Part of a small language model's weights: norms scaled by depth.
Each number is 500 + 25 x the weight over its row's rms, rounded and kept within 0 to 999. Layers, rows and columns count from 0. Numbers have three digits each. The size before them is the row's rms in percent of the matrix's.

# layer 9 MLP down (transposed), 512x128, rms 0.778, rows 417-471, columns 0-127
098:537474462469530492523477513471449503533494487518462462469495489463539500491483495533474539471536543502494551503507466517519501530449471463541491533474470527502532521513496484480496473516452468536489496542502479545513481507488496523488488514478501454494502523501505505513506516518482465482505508519497517494481502462497495536476546523497496481553540507498491523529445478493532513498512
097:486480493536509482538466482476527498487493468485513447507533536519526552447518453494501491505492486518464508493505511474468538479489462481516521478545498481486536467462514497497483491481476494452499540498491481466531488497485517454475485509468460504480497491489508451544511560457495504489542490511517483481499513521485476504518545481514510493526497460555510519504478491499502470509454
100:491509501563461498565485494517523502487498526506507494545528464540481485520524462482466463487494456491527485518500507501520507503438558491529476503504466513489493530515492494503500508490529515471546503490528485461527532506462526513503493530479522476482498521533522472520532461506541515496504493493518535507507485502533504483505476476501519487480527525482481464464519552516532488554452
089:449478569528494465506509545445524554472527507516511488503490511485521477495527473508513507504526495513523508511539495526517514479507477525476471497496527505498501523568542507513513500472499517496512531494513547519489480494520525496473531474515506526505467525483496467487480536562495530545553490476493484539494533471461539473509530486474489508515523484472502481466483494510481520539504
091:479487480516500492516545467511479529516512483500477519513469500526511521551477530501514531472519511485511474519552530493546499513491519516501530545524524468509509459521534465463479468497459495513515484543506523531522484550503537474475473512477519506521469519547475472470491497524464523461485525455568511464503468494498452510455478494521492507507480487526523478466498494494495503504484
096:463531502511513489522455526457520518459479507498527479481498453465484506533486521464498495533522510489461478484536480496494537515475501483471492491536540513500468502478470489473532531530518484505465504473498487471526523476473479497511495516550471481547481470509530512505505517462514491493547521478492480507522534530431521511539530489490540456527506505493497486460509543512506480502452
098:523521512522429564537511513519508517526458505496485506495483474520460514517499501491473480449531527476466465485488498504514501520511504506468531516490534498537521506490462528510517499521525493526520506541509515520500511502484496522493520494553531561517517498497499435492494483476509482488511507538478531499502535500518547529498490485505424525499471517448487461511525498501530484517468
096:502484489499518490477520498521543453451529531528505467470479512522521492539497477494542487565501542451505518453459487471514488561516512438483500443515519459504509508517470523513504454513468469514491505476533492513503511502522515535522523488526482492501482486508456533487517495535502499467522482524506492511487484511517513481451497543524517470501456476484510504505495486528467505485493
097:471488550508457511528485470493517489470500512533515523499505457475464485539541531485481501502519536497491478478496523471477493497520501551468491462538476530492564515490460502504549533517502533524475432465473483497472505470555444476532505471500493492486490508488513525465480489516462512485481513486535523483497536500501486466486485497500482535508502474484498488491490515446521481507508
096:492497513464450477467451533474484486517504525491490476498508485466538543503487532510511510474497524509447484527497500549534488488470549509480472463497484469535494487482474564518509470462499496510537495533450499492508512497466465505529490492470506533502510524518483512502516476481455502495558515482479545453506494516519507493531480497552517517511495532442491513491491500485473508478474
108:513472521456525531483461514514502499470516555498499551478504524502498483522472515508513529518509463509527555570482474512488506517502494531535495475530496464547527462509496513507519520529482527498540496517492502509458463513497519518515509506533533495519461458524558551459490544492474501500461531507471467498498505479485500451522499500478507511494508484493502493517490556485488517472514
096:519499536498457492499481532513494493493530521515536569500498497481523442477499511505502486540467538520524518536499440481509528500509498486480499486472505494470489481542522465484510497498480466539476476516491477531558453509533500516535517535484520508482511486505492466508505500434443516464505538472534497513487502507515466481465500472485519475516492469485485524477516552463502505508504
094:487472506492444495519490495517460488524483472497510489475524495500497489497508496490505536527498483552502486493491477494532520498484424511527474486517510459455524500468455518499496533469465471493526460541480476479486490455532508494457474484522455443489513487454460515511472506506480494558491467493477512508512505498506477513535536500525461489493525496513510505465470469477471554501495
106:495510481522485484505542475532498457500554531533466489485459539483474511486476501533490526545458507509517502526481523492514465494518497497502510507474472485465502545508480535473526542553484485484490520479459461488478500544497512498466460528479486536511482456544492497515470469504539546522529485472537498499498503478466529504505472521496512496510534464473479501485545483484503471530480
101:536474498494536517535510506523500500461477508463514506540510449469468563490526489486527488469487554515503481514507533490439515496512489454468482498438538529535491509500478496496534510451497544519508502492487553516466522554521510479479498496500491489481500501544517468484452489533489493510505518505529498508475477465505486500487517507503510524517509451477513536475509467494479524492470
096:466525548523472487476533488519444490517506506519443537483464479489510492484506489535448536496517490499492481526477507518471469478523492484476476499509516470507543492444531522496496470478494513508469504502516454492480488479533509542489502490527477540491498487511458450504462501504473422501490513482506501512506524486493531513504529473560494507511534496527504502492537475515480530493553
093:520536474509528494533494489519499537494519462461515496545470548475503484493521513468476528527523507500486509502502479446499494469505511488452522511482523449499496465458509544519524509461553461517516492528467536498495501518520499486517527459450532522509526512525525444528504491492491521493521462488480496494492490487497513512449465483523506524557497510492538491475482487510491498481440
103:519528526499533458476487512524483520521559481530461532518484509512501479465553491528503541520527501482500543536547518464529495580509535486458489457495533494510485472492508511502507493430497504476500486501497471478498485522519503507494475443499487490459475480517496484495522493508467526489492508484479510524567479511464479504513510540513477512493514473518491524491506480528507498464485
096:486538537487542489497527466516547538496462532487582500501470479508500491487522558507495485525509550512511478464478496525531523489510492449485455538511523524524527525477484502528493514488492495495492515578513495542520487497513492485491483450529478515465484495465519484498544503519475457502481491520514489477470504483510486519484492545518492500520486506526498535499509474493470499471533
100:507466501538470479547490520503481485523536482485488458484495508506505526526539528489476519496536502499513478470486490481476474516452471499476494505478524469508577528500513505522504475490559462485497485521472501535507507477541459534462517538478493523510509511482522484497490502474545468538515543494516532480479497511521473534481515505481484544566472467495487544501498469475505521515492
097:428523490494488480481540533512501515462491517479487453493525487487476518441497468502490477495503467507485495511491507493433474528505525506447500466495494523514539513499499469511492534499526501500518483494547483530535492518468521481493498502481553550492479492508445474477558501508503518474493490487510549492512508525497526523512501474476495495519469534438501494488482476442491490518476
106:459483520500480493465528505470467451536472506508501497553492500486503519472524459514487533478511533476522501510481461520520502465509522504495468472485548531482505493479513523496523488514525519464470506502519491474480533512483498542549488480509518507560457492509474509469488460484459484513448474498512499515494477427472473505514507526543477443496537481497501519503472507487470522497519
104:501532511523500506472501512486503481471493499502459519521466483501462533502526502494489522550469465483501532497475473489535512488509486476510477509457502487471530500564544488488495529484460513538475499492503500541513468471468523466516508459537503488522539512491492497493530467478513492534454544481488513534484499497442507510518523504535525508551504495544521477536537527501463448480520
093:498484470486459488532490479531519508480501500482447494509500490502486545468457483511485505514514534488512501516523495468488485503521481527539480511502507488484467516486511449500526493539554490535520466550509512480489495511456526481512510500548525520539488501486499495445452524472514535492526497511500483479487487535516509480527501535531423502529506506463509474484451529498546529534476
101:506523479472531539509526465479540483457525513492525518526506510468499511545466567498483475478532521498523468527511520477505467539495523482512470503523526518486497472498508546501510498460528523508530508478554496479521520491477514469503468528497492497525496525477509482533476526500522449519539529477502467546469561508484516489496457494519501490509508527439490457482511493499512525528490
100:571471472478512487550531529480459488536515489490457489471474511499507532485498477492500536511562455508499529523485532495466515529476483500488523522494549492517502552515494519506482531469536521466522563531496498547499513496537478527506465564518516496512509490513496494518504499496483525491499520456499534473498508493499495497491489498529496493529486467486450494500457458493490481518483
105:476477506477509492436476443467493466540472462494500498472497493516493525488449484559526523540557451527510443517542486510543516500493493540515492488495519495472519498513468492469521500534505482471479494511502502529492525480506489510507458528501480483454485476509461471476473538455511485496518508504523483471523458512531500493486466481482503519495451495508487488540503482500501502481526
101:501497513490510497467511538452554500472495489495505516540552525480522457529506500474481490499487516513548519496473520503505503496529498484500446492528461494547499450518514476483503486464527506511498531524462507536546498539510495445551528456482507511469487497498529501469523536481504472531495535511479465476548510526510538498474509481484484492491501457464505516523501507462489468502533
109:481529497524485521447464503495470492484549497506533508433472496494509475541509516500506484493485498520451544498483497509478481473465474528473494482500519513498500533498545465514498472490496504473537471509500458548499495479460509456498485499507485540512490473484460538508536532467512511475539490512486450506537469490501463512492480564487482484473512490512507534516527488481440501496480
102:483521501497478463512486508497499482487529502463474466500495460505477530513520478497471485476525513520532432464484554484505483484517463507530465498535511460504510490505512537476466495509542498523486517442546527523508516502475507488527486496480534476577528508498500523524480538502511500488477516491478439493500505520527535454477518541500495515486520494484512510434484498510486486494456
103:523493527470525457497505463448468515508462510513480510513445496500491486493536485477513521512487493468470494499497494485513469486464503505550481481489500473500518530484521494499472519454469471499486530505522474494517500503500488485486543497487509486454520510503472433484445496540436541485464449471490463548508510447530500477467505477456478517501482460516486493504509514482497518484511
098:462512497405490500501523496541493445495489478483466498496486541503472490541533506490475469493483494509546472499538544540517475522519491492503515537440513443487493462503468453513487485496496446461555513523497487480534528504472491476521471510482477519464521483483479471510506479506468528504506506478503516506496510515523493496504536507481481485503503506478533539497473488481503485525504
097:514454470514423527489490472463521508574432492543484516534485482508488497501495488512467490496481477517494515490474521500490484485493536501473487493495470476520498479470547486508527479516521492471529498507490496534554498482527499510457561499471531504496496524493468493510530464520488464491488505552476504530530490492520445521473503522469484517513518518558504492495484502494505479510513
097:501436530500496522494491523515516500469530500442492493499493465526500536511485575472507494497496538508527514513490508442435503492486522466487456527539503487521516559517517537508477493492541479495517531506513487511508497535513492530500496483488518490473536509468510503505494474483541466498489479509506527507461500498486531532515480518492473510536487416478497499496470536487486481503468
099:492453513455547479457519491469526505544454512516480498465472528475503553474497502496537519495547500476507493467532484525525510489510528497524517509579476522469504498535489474497513506486519503513488498509511529468489503482477508516518507561506470535507469506512511499495525491469503468518539560529529507488511481482504470493484460502507488480514473497524521552534483530492450493481511
108:575508459492533466524514519528490556440512511508482471499489518524458544497536479462514523520518508478519485508518476520484512496482501551480495502493532497475507445458487473499515506510498490535475537502449512457467533472502511477473518494503492466473521473482493518499488538512465487477511520514487510478539507491513507495499501539546496518526518466478490508502551499472480537501536
096:499553535507468499489496514479486463538506445516526491452498490471497484509503515474503474520499492481489548470509480502524518518441505456469452500518509459502451528502509550479487516480532507515512504495440528485482455501500552481508503489528491509488495504520468479479461473508538525491447456501519491503512505502463496515487470472476477519501485469531457488479461499485478497532509
095:474496498490484475502509510497498549512502500491522502530502497498527502502544480479473504496515542444527445501478542474473538511487471563479508494536536500502539485449504469514460494555531508472521496485472524496462501490487491503479486515500477480504513537482491512509537506461475503505508474490443470504500495487541494464486478477485475505442507477504498484527530467429538499521483
101:490476505486526502525490539513482528530489454512547515488457527479503468478516525475506512469538503480478524501508526490539459527549534492504517490583487491491498492482513495528483490475486513515475492475509492495498522510521516507506514490503504498476440482509442563519532499503529487482491471515449462488518468519484518530462531484484495487569485520487499506523505508458498464526518
102:472495501529503540511472488466496524481540481526512442522495537531522475543501524457552507486456496510509462496540459492512512513492483473485483522478505494484511493496512495494495501521494468463501488536506477493515461504520502498483529498497502505508522518513466497455499511500513515482499497511562554503520476486489533537500543506462513490589448492516478496541526481508464510455527
091:446521521543502498459501516526523530484450489479502545496512473497512516468476491519518544458545522516479500512468477499462510479496536512528484530541515552503492493491510500464524525576507477494493503515523540501531470499483461531494483553462490488513516528505530505514523482484513480500505518509509483523471495485501531532486521521502511535520475523536472519514503474496553509483451
094:489442508507482516477528503513538467469509497518478504495446475488493512533522546484525490483522526506486483464492548475526480475518544543487533482497539506490502501568520499521502525524523473511498480434499515504514475514513493541465476485486486495498503476476519499495550473505504523475483501479475524483485502538485526490498460487506523476538514488451522480448524499479449508466532
095:487497440525453508515521458539510492505458502499480522489500547481451532507489497492533463553480490487489537512523502492487502514482481529483465502512525505528527563484512518532454491505498529518521477504487462482523498532531534503482527503465513479512467552461553486460480530509494494514501507472514527462512562518509471482518505500498452474480515528484524496478486516506502474506487
102:491497542562503505550465518496511507505508521503507418505521479493514492511541482483533505512527546519479454515513480480537512469458523510487516502512470493489522525460500507554520469454478462529471525482472530493489538492512517486464469484489487537462450463472468495464499476501518467492492482513479519486541500476486506472507504527514530518499519499491523537477509518485510462502517
105:543461464528489476464553575526490441520494454500507533477524517503481524534532529515494479479534487540516506519504542453505501527465480505497480504490475453535500497499516516506526575463484496515498510506491500496491518519533492524511543525492507505489501528501470478539492532492496505483485486463500513511498490495532470537449521508512459496490481484488543504522506485528493472505506
096:477473510477457521533497499512544521457510508517519489478545505432513531520500462464481477546538502498509524505518504509458536462480452526524532504485515489484545519496472531503540494461515510475511496513471473498530479518526528543499496492556522513499511522494475463498486542510514504486521493472497514480489516504497489526513499450530513499539491467545508483557498515466525527512514
097:489461497514546481527447497509488477476506475518508481517522521498524474459493465515542496456525491519520497498515470521544513467493499479481486494484510493547463426492531517435525548484494496458528480496540502494498530483523510505508491451506529531510509508530472464507462519501482506513533526518485495519528477501513529512507489518552483516512495499438532511495463456510509506514519
096:442530522473491512534545509532537523493496509490470493524499476492506501517548528534530467473515511535512470528547515490485526535467524425474486487474509535481527513523520503464454498530505548533528524516509499496483531543501490473505449526510465515463505502521487522523514500510515533520484519481484499502485510494543539493469500501536485541511473512488518483501514516453483528504495
094:526520492496530544432547483481513517533549519543501487496531500469514502496495516478492493488503516529493509540531518501522490529487523487516452476448471465479511484489469510499503522468501500509532492508519527501480538516491468528496497461474505512460497473482507468506535496519463472521501523517470504464469488483465548494538480468508485547508514475566534521469521479490454505495522
103:507484488507555508459468513517508510472538525486514498471507512462531491473476486518489512480544496529497526449491483499538507514505474487494548490470511514502465466486500540529508481531538495516492494497518528480437502496518544501509530509483530529490476487475517481483516461494481514493488531465514436540517465534472455489538521512483521528514530522476476445492497509465515459496527
106:499474464481524445456494518490467514482532467537501488512525535513522506515501523515501494549463469507478516507532498477497498467516465484488530531532517492495543517451528500489508477508496476460514517453511466518471553531565485478503495489520485484527513493517497492525499482514493542501524533497482517480517528483536474466511543462512522463465507548476497516469490486513456520510532
105:510496458484507477460467515471450511475460462494478499483493515473507544493506510484538506480484534520506497487494575511500488498514476504500515524523549504486502495526500474451503443470502493483515533518495462532486494507478503488528529499487526464482522512500486504485485533482469488506551469476481549494525500507509491472489512549513545460482526537479481466471512515452493511563520
093:440535543483451525464511583547492523507490502485498504461499447478515483503526513439491481497463519473539484536498515536527505436532502481491480493501473496513517485507506487469499519498482504526529536524524474481502481493492468493519506513514470509451533514477518475547507514495476489511517511535505505473479531488509551509473478499468508496472492492531504493488508508506456498476509
088:504486517517482484500494505484504495481516505490499489513469470470518499495510507529522490473513449514521499473494485496535465533554505491471511487506529494531523499516535471504487533498551479529466513493540502507515571501550493462536543521512521494487506472502525534499484467460498546508566490477453488475465510520510541510480528488499538503524525571458467480523512508486491485482500
085:502516468555496479568506464520558487483497480479491500479528536512497509509513499516454484499514495492483480509501520506457505505488478469505477457496510492503531475507495546501494481522466488515456523489495532522492522485486462484488500448506531542496492496474472493471530479510494520446440509498519514484489505503479466441520559508518468517507502489469518441532498515520537515542497
# layer 9 MLP up, 512x128, rms 0.304, rows 418-471, columns 0-127
095:494486444460535498506539484456528556467487535488480474506515508484504480513507479512514485516494515488457507446511532490462448522489479487524465529526548528533492522523492490493487498469505456505500480549502460462514467481452522513504530533522503500504503537508528512507526484525502464510509483474496521497520545479472498523520543476501495527494476498524489469485478497489515539451460
092:515502497469502474534481509510501518529482495481470517492481498466514522466478494553490491471522500501471499459511469519459474545513510513505523513511499500484522516544507502515510512529532443469517478519485511478482530502472486520504483472439525544565557501498507522488475484486489494459536556522519526464488504547498522497488499506519500536503477497541495473524450486484520515545541
088:508531460546535539493494531488455500522509501495490504510504478487518438499466527489479493517532476468467496493481519483492481485452476502503555534477510506466506460497480456498497510479485518496527499475519539482514560509506518462466479532465476483543443524503522521494538500525471510451504468518501528509497491528508473453478482496481498506525520501486551520495505501516495544501540
096:500517495511488537507473478475480544538494523474477497521509496519548447499495535492505454507458489487510499489469533503502504532498516507525552499463480509506535539488517477446461499459461556472524487520489444505520442477483506490516502523470468524509498499553505502496472507491498492473523489513526507482564472485481509500519509511473469531512531502491545470485523504529479472487503
098:500513440499497453479550507510494484473466510516491499500471465508493491510500494530527499524466500497491484509433520442489538504488500536474531515534534509519482507505522531495528526465532520499509516521486488485509478509497526478510491524475535477492541474489479511511451478463486564457500479476482466502484481487496524513475519533498542477496522479435484462495486466533471526503467
098:508480473551530489504497524498476490505484541474512481505501491493512472499494507525480461497481454503520472497473537511488505532570492480454483544493483505497488527521511509499528504480478502461517497490523526422521513527498481463506471479482449549534523490497498467542505527506509473518508537511515466513457493501490510487520444450529537501511489549484505513522491444493509479495493
092:510502518541481532495492502496481507483533519500434523515475547530520539529489513512495502495515503506500461462478502517522559505478524476538478499500485491515507506484490475510488506508472510502510474511491480464519522460477518441465519505492437518486502536539507512503458529497485446495511477545452551548484484528488484528553492498498475525478459496520494484461519491494540503491491
086:526475444500503547517486460501511509493487492538481520454524439508505502465518517516506504506565494477533503467484498459459466517483509501497493477461494520525468476484522513472477515491474532514479480523472493548487490492510512526512517519518494510515471526501499496499491495580524507547494515526459469524531478466494469506530513496506507456505519529523530493498481484530455505519551
093:480487500526510475501487464501500488484534506487507530494469493519500540463515545506455500557454485538472493497527475502521507481473516522496504510451522537455451461451466495493521464494491490506452466479558480515472460540510508495471506496535455511469522501491529533478475508477531478529457467523493476507489538485551518517481512505526478510497495513507507493483494525478520477509492
104:550503552481500467522492501505499446493528528465526504464468478516491528515517522511543517497491487484507536489572484549486507452513483505459491478516484511534491522499479483486486519517533494511487524570522517503518511509557509497473513507486529450485479506495498482459490547510523490481500501535514510525516527498496460509511503487530508499538497508486557541504524457506542524489514
100:516536527494535526530535461518496486517511520501488481502514517450523527500447546556481506480490502541494458502487490494518508534475507472480516480491476489506513503502524468501493500505513530522532476506496532493545459501505489540521521500505542514483481491492488520480522496471477550475540471461486557469498500449522511501512501504507545501499509536511431531452483490495517459466482
108:474475475512518504476481500476453486476494480470459530491542455467519470499492488496517506454462467525527517482495461506477523474522463514510526532473536498501511519505474497475514497574513549477536542504509507487516496468530471494488532522482551459504485520511545488526518493460514520518474511490519525501524534484522498516513514490525486483511523499521499465547566500487529519477493
096:483501506478478471528458477530484479474518484472472531528484485494534482490519542498463476512487440520495474539552551505474486503504509472521529493483472464495466503496516522542520532506550493492503504526523483486498486482493502553533515478519517459491510461568519484504525460521506501462522473502539504476521459521536510482495482443493508508496470477508526473501490499508531503537490
093:515484499475541536462525500533511555498502490519499463537506509482532532476500510507475518522541497529537507494503523506477533487495502483523495518504491486521482505490473500486456492472483506484515547508474518497505474464471507505468487524491496480447528530479510511525519485523453463524442531509501521523495481495465488527505530532452535527495566499506515491512496461558504521570496
087:537520467466507521487522545511468554456539507499498500485512479468549520480548495468495488488482532493543512486499448452506474507463503530526501536500481500501509537497461513498539543506492461483508494517527497545500487492493512457485516529500460466488510497490497490504538496519481548472492532512478508495506541519476436515493487515469496469468484498489476543517483543528502488515514
092:464473481494496512511550493486540513499533524515469503487498500502460487471503515526514503543530504503465495475453513502482509530530486473477518536488482515534521493491521477503521513533465533561494476536512477482453476453496466476519469487477482485499525527493540509493533465461552454495486515505510500472518515496483475543496476501523471485478468547473525465483482461489511518493448
091:518475513484500494499479515465546484518523531469503487459508520465459504514465508546484498514462486499459482465484515464508457510493479517477499537500483483483485524481506478512495514517549464476532496493521456491534535490532500497460578539508507481465554509499484494505507453511472492529522489558526513484487491496506496476483528492479502468494499522509501517516496483528451455529545
091:510544457503511562506503480457485483497507560472514536505500473507445532528497476494486526474515549512502515454532505502509463516505481517496479477496503480516510477488523498524456512526470538476539484497498503540457498508522496487570478508526471532485526534478512486529536457516500512478458504470504498482494538499514504489495489510460451483494490533523470460515519478468513508488505
100:528484548503472492518498488480501464481515542529495496543497508512488530538482474506508498510490462504524513474482489529481553520507522515528528478529499488504550510533483498529518504573525483538443488491485472501524519505510503530494504503480490544542486505505527487542472490494536447449467485504541475481500515476458544460506529502473481503540481466504499510473528508496539498498482
091:454510457513538539490479497505492472447501531510481481495494522481540464478486490510490509516471493522535531513440500491498498525479516460496532512500503502497476512487501526531497502486509470501445465502502462488526467537468496487540519546535535474503513471486490467492521509482517520526540449558506498469525542523529474515509511481531529471510519483509506505497561501491535491529470
101:468531430551519492483511470492489500546497548536517542519496469504473478514542524536463508507517532512486509513478523505512516439509544460503495518494507504501446460504496499503533445495508553473491503496504487477532526515475498505476461485517516445515498499511479489486485494489532501473454510494534504489504510511483519517474524481474470506510474507480509517466445545491510517504478
108:518440558480538481500549518476520515460487500510503547485481482512478480485435482429495504460486511519500532533469510464523492485475505477534515485503518498461474489530482518492519511513529454521530487538526491515526460467497509505517551514514486472510468503490533505534504519461481507558503522522505542503486483497491467485504531476528487501517476491469488524485494480467493500494509
091:553493491458509438544514523463510547482488512515489488486473502516484489529473497482492502525480512512527456485505494474481486531485507502492515492505529444470495512493541481549480508514510510496518542508521477500478463517525546536492483473481539499544458502497491523515451443509470539485515520501490523460523489508509554483460499490498515538463479503496508474472522536484531479485524
091:541487476496534534486529482447473516500502500497474496518499472503441497490524503495473484522502464519497488436494470468515529475518517548533501495493531548548520516489490543535531529508530534511480527493546493534509486536514508475485537482515543528495553502512525510543520525477531512472504490497499460517469526500501496518461505519530494534494520530499472489479532479525540485512501
104:535475443484500477523496502506505516461494491503515478532512534515483564476520481523505477488482575467468540482516457511502501505486503499508510509516498505471534481501485497523552482508507459513493493495512498492495477500469515507509503471510535510518519477469502508529492511502476476461475481464493537480518472438480454544473519507513464500453497515486487511468578490483531541477519
104:480461504529493543490531491523486512545431482539491489538504487488453483569507512510474492472527506528512505490512549451513489535530511487546513538517495469492492475468505494517489491484508516494489486504522489514531505486513508473510525508523515476493514463493525519478503489487486509498485524509493500498544528490552533517466480509524518552503523515490460488473506492489574434477517
092:516494471518520476490473483536560507529474510484512532483467465496490504573508485495536502500486542499515457524534524481515483454501436489482502481541560502521491506498500523450528527498496524478443498519524502488534515483487503497488512489500523482527531527448485490502512535485530519494531502492539504518526490474456470500501503482531502509545477529494521535532477476519502512527491
117:477513527458543508476489464542475485454542476499507501471484472523514509508519510538479521494497468510483500488475521509457493535526531521506490513500533527488447489457534485510453477504538471522528496451495500517505469490540457492487514535537507472473507529467495498501502490453539505523508517502467506483485527482527473485531483447504531527505510484515493495556477541499512462538500
102:506525497520536481477511482476529466504584496464472511492495496515472497486486499517478490524479460505504501466487504470521513518497514509548488527516466516542490514533538541470533518493489546517463483512537488546459523519508527492480477476466509457492491503490509503544449518520491499525503525553502491540513488523475483477492493491521443509499517480478467477497508511537509504518437
096:523492486498510491481508467521546499473521471500467473551491504486516467519500479510496522512538473508457533503477536480524491513528479522520503496486437470468498469502502515481453478456494517508502498485465459475516449492532520494551551484491458538544496472512486552473522505468489508478513510502517517507500501495457500443477480510477470512453526510520476479478463526523502506522494
095:508499486512487506558454510523517507534499537468502497533501483491504473487465509499504505511492475539496505492504459510476537481510503520477504494507496532437526541473524500516520546538511519482490508512527494475534473505508500501511468499516457538500523529503487439486491448485536555504506562473486477472470461471470523498529460525493507512520490509533503489462509498506505492569528
092:546501487524521496472526491498505495475522527456499489489521559497510541479490498499474516497488513484483492545519485501469523509475460500476475516467480509504500545506446539487495486495503483482484467437492502452485501491509479482486491518469526451476535522541494523481520532522522495469490490556512515501432497506492481504489513500490512444464483470460506507483547485535508534531463
093:520486478467515508513531473548524514522466446474507513498563533483527561458533472451497489526518477514503559476491493517460484515529473465499529497484463468491485544511479523496484482480482526508515505489529534523481465482497505476478482517506485512480542523554487478529509448497469467529517465504529479496515459516489509500479515510531470497506515489474515492487482509503488530479514
093:469508447542561492508462507502527506484520476478499491480490498511488485501484520534496526519484514506492506525466501519516514504489480523454515501473483495539476509489503497510534494470520565542438498494485539510514530485520488481469477489493556525507482468519436490480546545489501515523461518471512521530502517477502524524533516496536531493513459519521505487488505481524554492538533
109:504418520499528464470504473477550440539496509494547485479490465521509509479498533524459502522503452479559502481524532490519512512500496546522499530525476479506471533492518454480513490497497447479507498495503498509532484460525465494499524503514471500470484503471524487463466527490519493510516495506460491515500502516486487470497504478567509448551523499521489495494483494495510504485483
101:545501478518501486470496456487447490508501487535467503500470492510530506473466467475479516508473500503469541518475551573513515553502486525559511499490504502491469495499499511468526487502540519484455504539466524482471486452483529500503483474475523513489535498483524528479497497497529499522509540449458524511525516521513526486495479510525515512477474470507508523462510556537499503515502
086:498502474468522513502550502519543491495490510540529443495479512470511533515535467509480440524492513463554492524518505522497509485463487474501475511569517501481485504477547561513487530486492509492514504505469499549491483474530552497521516519510495485488498432492487484477523506502522508528490539478525545505508497521492468518486489470474445503491481491525493506543478513496526513478499
094:495475450449495533499462520506523522504499505525492486497491441541497506510499503483490537464488479493518463505499494516521506467487535521541449500506490484512459483519504511503513515490529525486509490518483474456511535546482544504508458476474483466504511518482542494549542448559512500519531480484460539469491561547508505494464493486462516508508516487481474520492483518499508504488508
095:503512523461498500468518466484505469495509506505506452473472519545538461486518474478522514477489443477471501458492535473502558520483510491548494477519516535482498525542466508498456521491518519510472509498468480458541547474509515525480488496470470522523507517516482487493512535501490534516533505483522485454537466477485475546533493511489475477500504478554506519498505511497498464545496
096:506460447487531561504508479463465510509527490531506543544512505542522510519514529555495496521460517527477460509498522519524506540484497507489510484499503476520527506523521513499505520463506492504532521491527498513486529474441473433489498494479486527526508521530488472505490503489534520531470498493503534478540491499497553457545486525517540523485490488515515505502478518491441514526493
099:533504494497518482532518519492480483508523540505442489478466529517475535482543521470448468529519511522544498462512499438455508495518530488476502529500511509467514519483497488485500545483495520471497502460466506474510446493454473471500479511497516504493528512517522517493489529488455521511448497533475504480507511523514492500523465509519526470504472499511554512532457483501472499463548
093:479477467470495466535476485494522551476478514538475534527475494504462515483511482460470498515476473505490480536531496469463490519447492479501511493498508508471531514469558502554545505502514492448486488513559520521510474525491532519505500477514549483496493482491513514500466470492505523472468495502506497471514493509504515520499548493468510504506468560490521566467505503468537509502498
082:524532485491555468537515492514514498500476500548482472494508505482513466513481486495463550547533526463510505495475488507461538501488471538525479508510490519517526487493516503462483469508473474566513502502491455470521508495488461467491468490503481490529488510510547530473513502547460545538489473540512501462511492510455481479482516493473490443510495509491510457496526505549490491487512
111:481497482474542550504510494480529526514499473506487491490489472511531521519513509522507447490509521463510547487500509517519553530456484512538498457484470507462483473528474487554488481466535487492504537505445505484458503512475496523477512582515492542503499474456504514501519467516482515492491524506498518515536471519547500521482535473507463476503529483494470537483512493498479496469485
108:512489485517457509537522459520503502525513503479508518450490491472502447515491526461485497551481488522533472489487530467505463505528512494540498489510460545494528460498488453525507500508475525497502479520507477513483544495509500513499505483474534519497481501526473499525516470500531506549494513563506466491462461529497523478464492515513500467453477508461452501521495530504505447541535
099:476468505483522528480493447532479470511472543508458485522484518509523514502518514522483473462520494529527499480513484463505512457515487485484478491463478501456487492530518505473500537506506536485501478512525442497523475527508520487503511523504555468532507452539478488450548489451542552508497498502497497503492499482503481515481490536523497515521530522504449445484450508495528496525501
096:490499527510481512455493507504553496485455503482507507520501471528486486480507499474476512520528514482476448523485475481485476528510492582534486501470486518509496508484515462504468545512455484507539540490506460476477530507508512502534496475561483475478519474477531534506535501463511461526457515449500487522475472520481494460498527478506497548480490524525531520479477485488503468505489
097:542519467520481503474524503487498496511501510498492511488489526505503538504509496519470475473500485494469485525506493496484501539466495462478506500494469523499483531516522462527482448488437492535503484535474464497501487509496461481462445497475514511474503469523494543512459523504466451510501541473467496469531466494523509534479500503537489486475430431489509473494520470454482504467492
112:490451545499561498496506490477518500502519492535489537457529522486544474518462491515529513455522468528518525460518504513534518562486484490501468476535481470507449535474502551525527484488521516482534484458485511510493538521471514514485517479478474506516525503457484495487481517496549483521471512499533477504523495523516466462534510526512501502504513523529493482483532480503498481491450
128:509472555508494483516483455492504534527448474558504511529533474523529463512485504535470507514518491497518501488513487502493515472510495517494484501518483542471512532494482526477474495466544492482500502471568514539550516508570507486527500460505452523489470507549469526489547503509521494461493497504504504501512468543521527511499540512527498496536504521514521493520512532472505536502512
099:547465475500510522465504479507532534480456484509486466519489485505494500485482542484549506489490510515498501516529507486477490527469543489498497463537494506543478558490484497493515540512477499509508484518495468535547521500468498552498518489491538511501489553531495521498530553486509465464475497479463486482516483493543494499504460511430490463478471520477459474499540542501502486500501
086:486509490508483453515534511488514494516468517539472532511503464485495462513504487516492481506449531493488526477496496475512509483469468531504460515520472556473484505500495485529474538466486462519466485500464471531451499464433468530477512512471465493492478507466520491529488521498511515499519524506506516505448450523488537544515532536528489488526473496485481508514507502528560535514499
096:498530521559519534498495466481490466487516503496451492521513528532469465504519457510484492508484487494503508514485526471514515486491554498484515465486520508445475535493485508503515554477489517537499496510512491569472506499527503446510517504511506485489520483493520502487520454463550522456484451523535519520499504527501501526540483486481500521451495507499510535529531467483479533549477
086:516535485492486511468508497541485489472494501482547488501484545524454489502515505486529469494497487515493476531470540485508499457494506508521501468522497509486505516505538545494504513506538505499478529530539513494520529542460486557519453491496514517534512484465464512517540516450559468520446519480503490483532477530472498437496498503503490514517478515488529559464502522480533495493507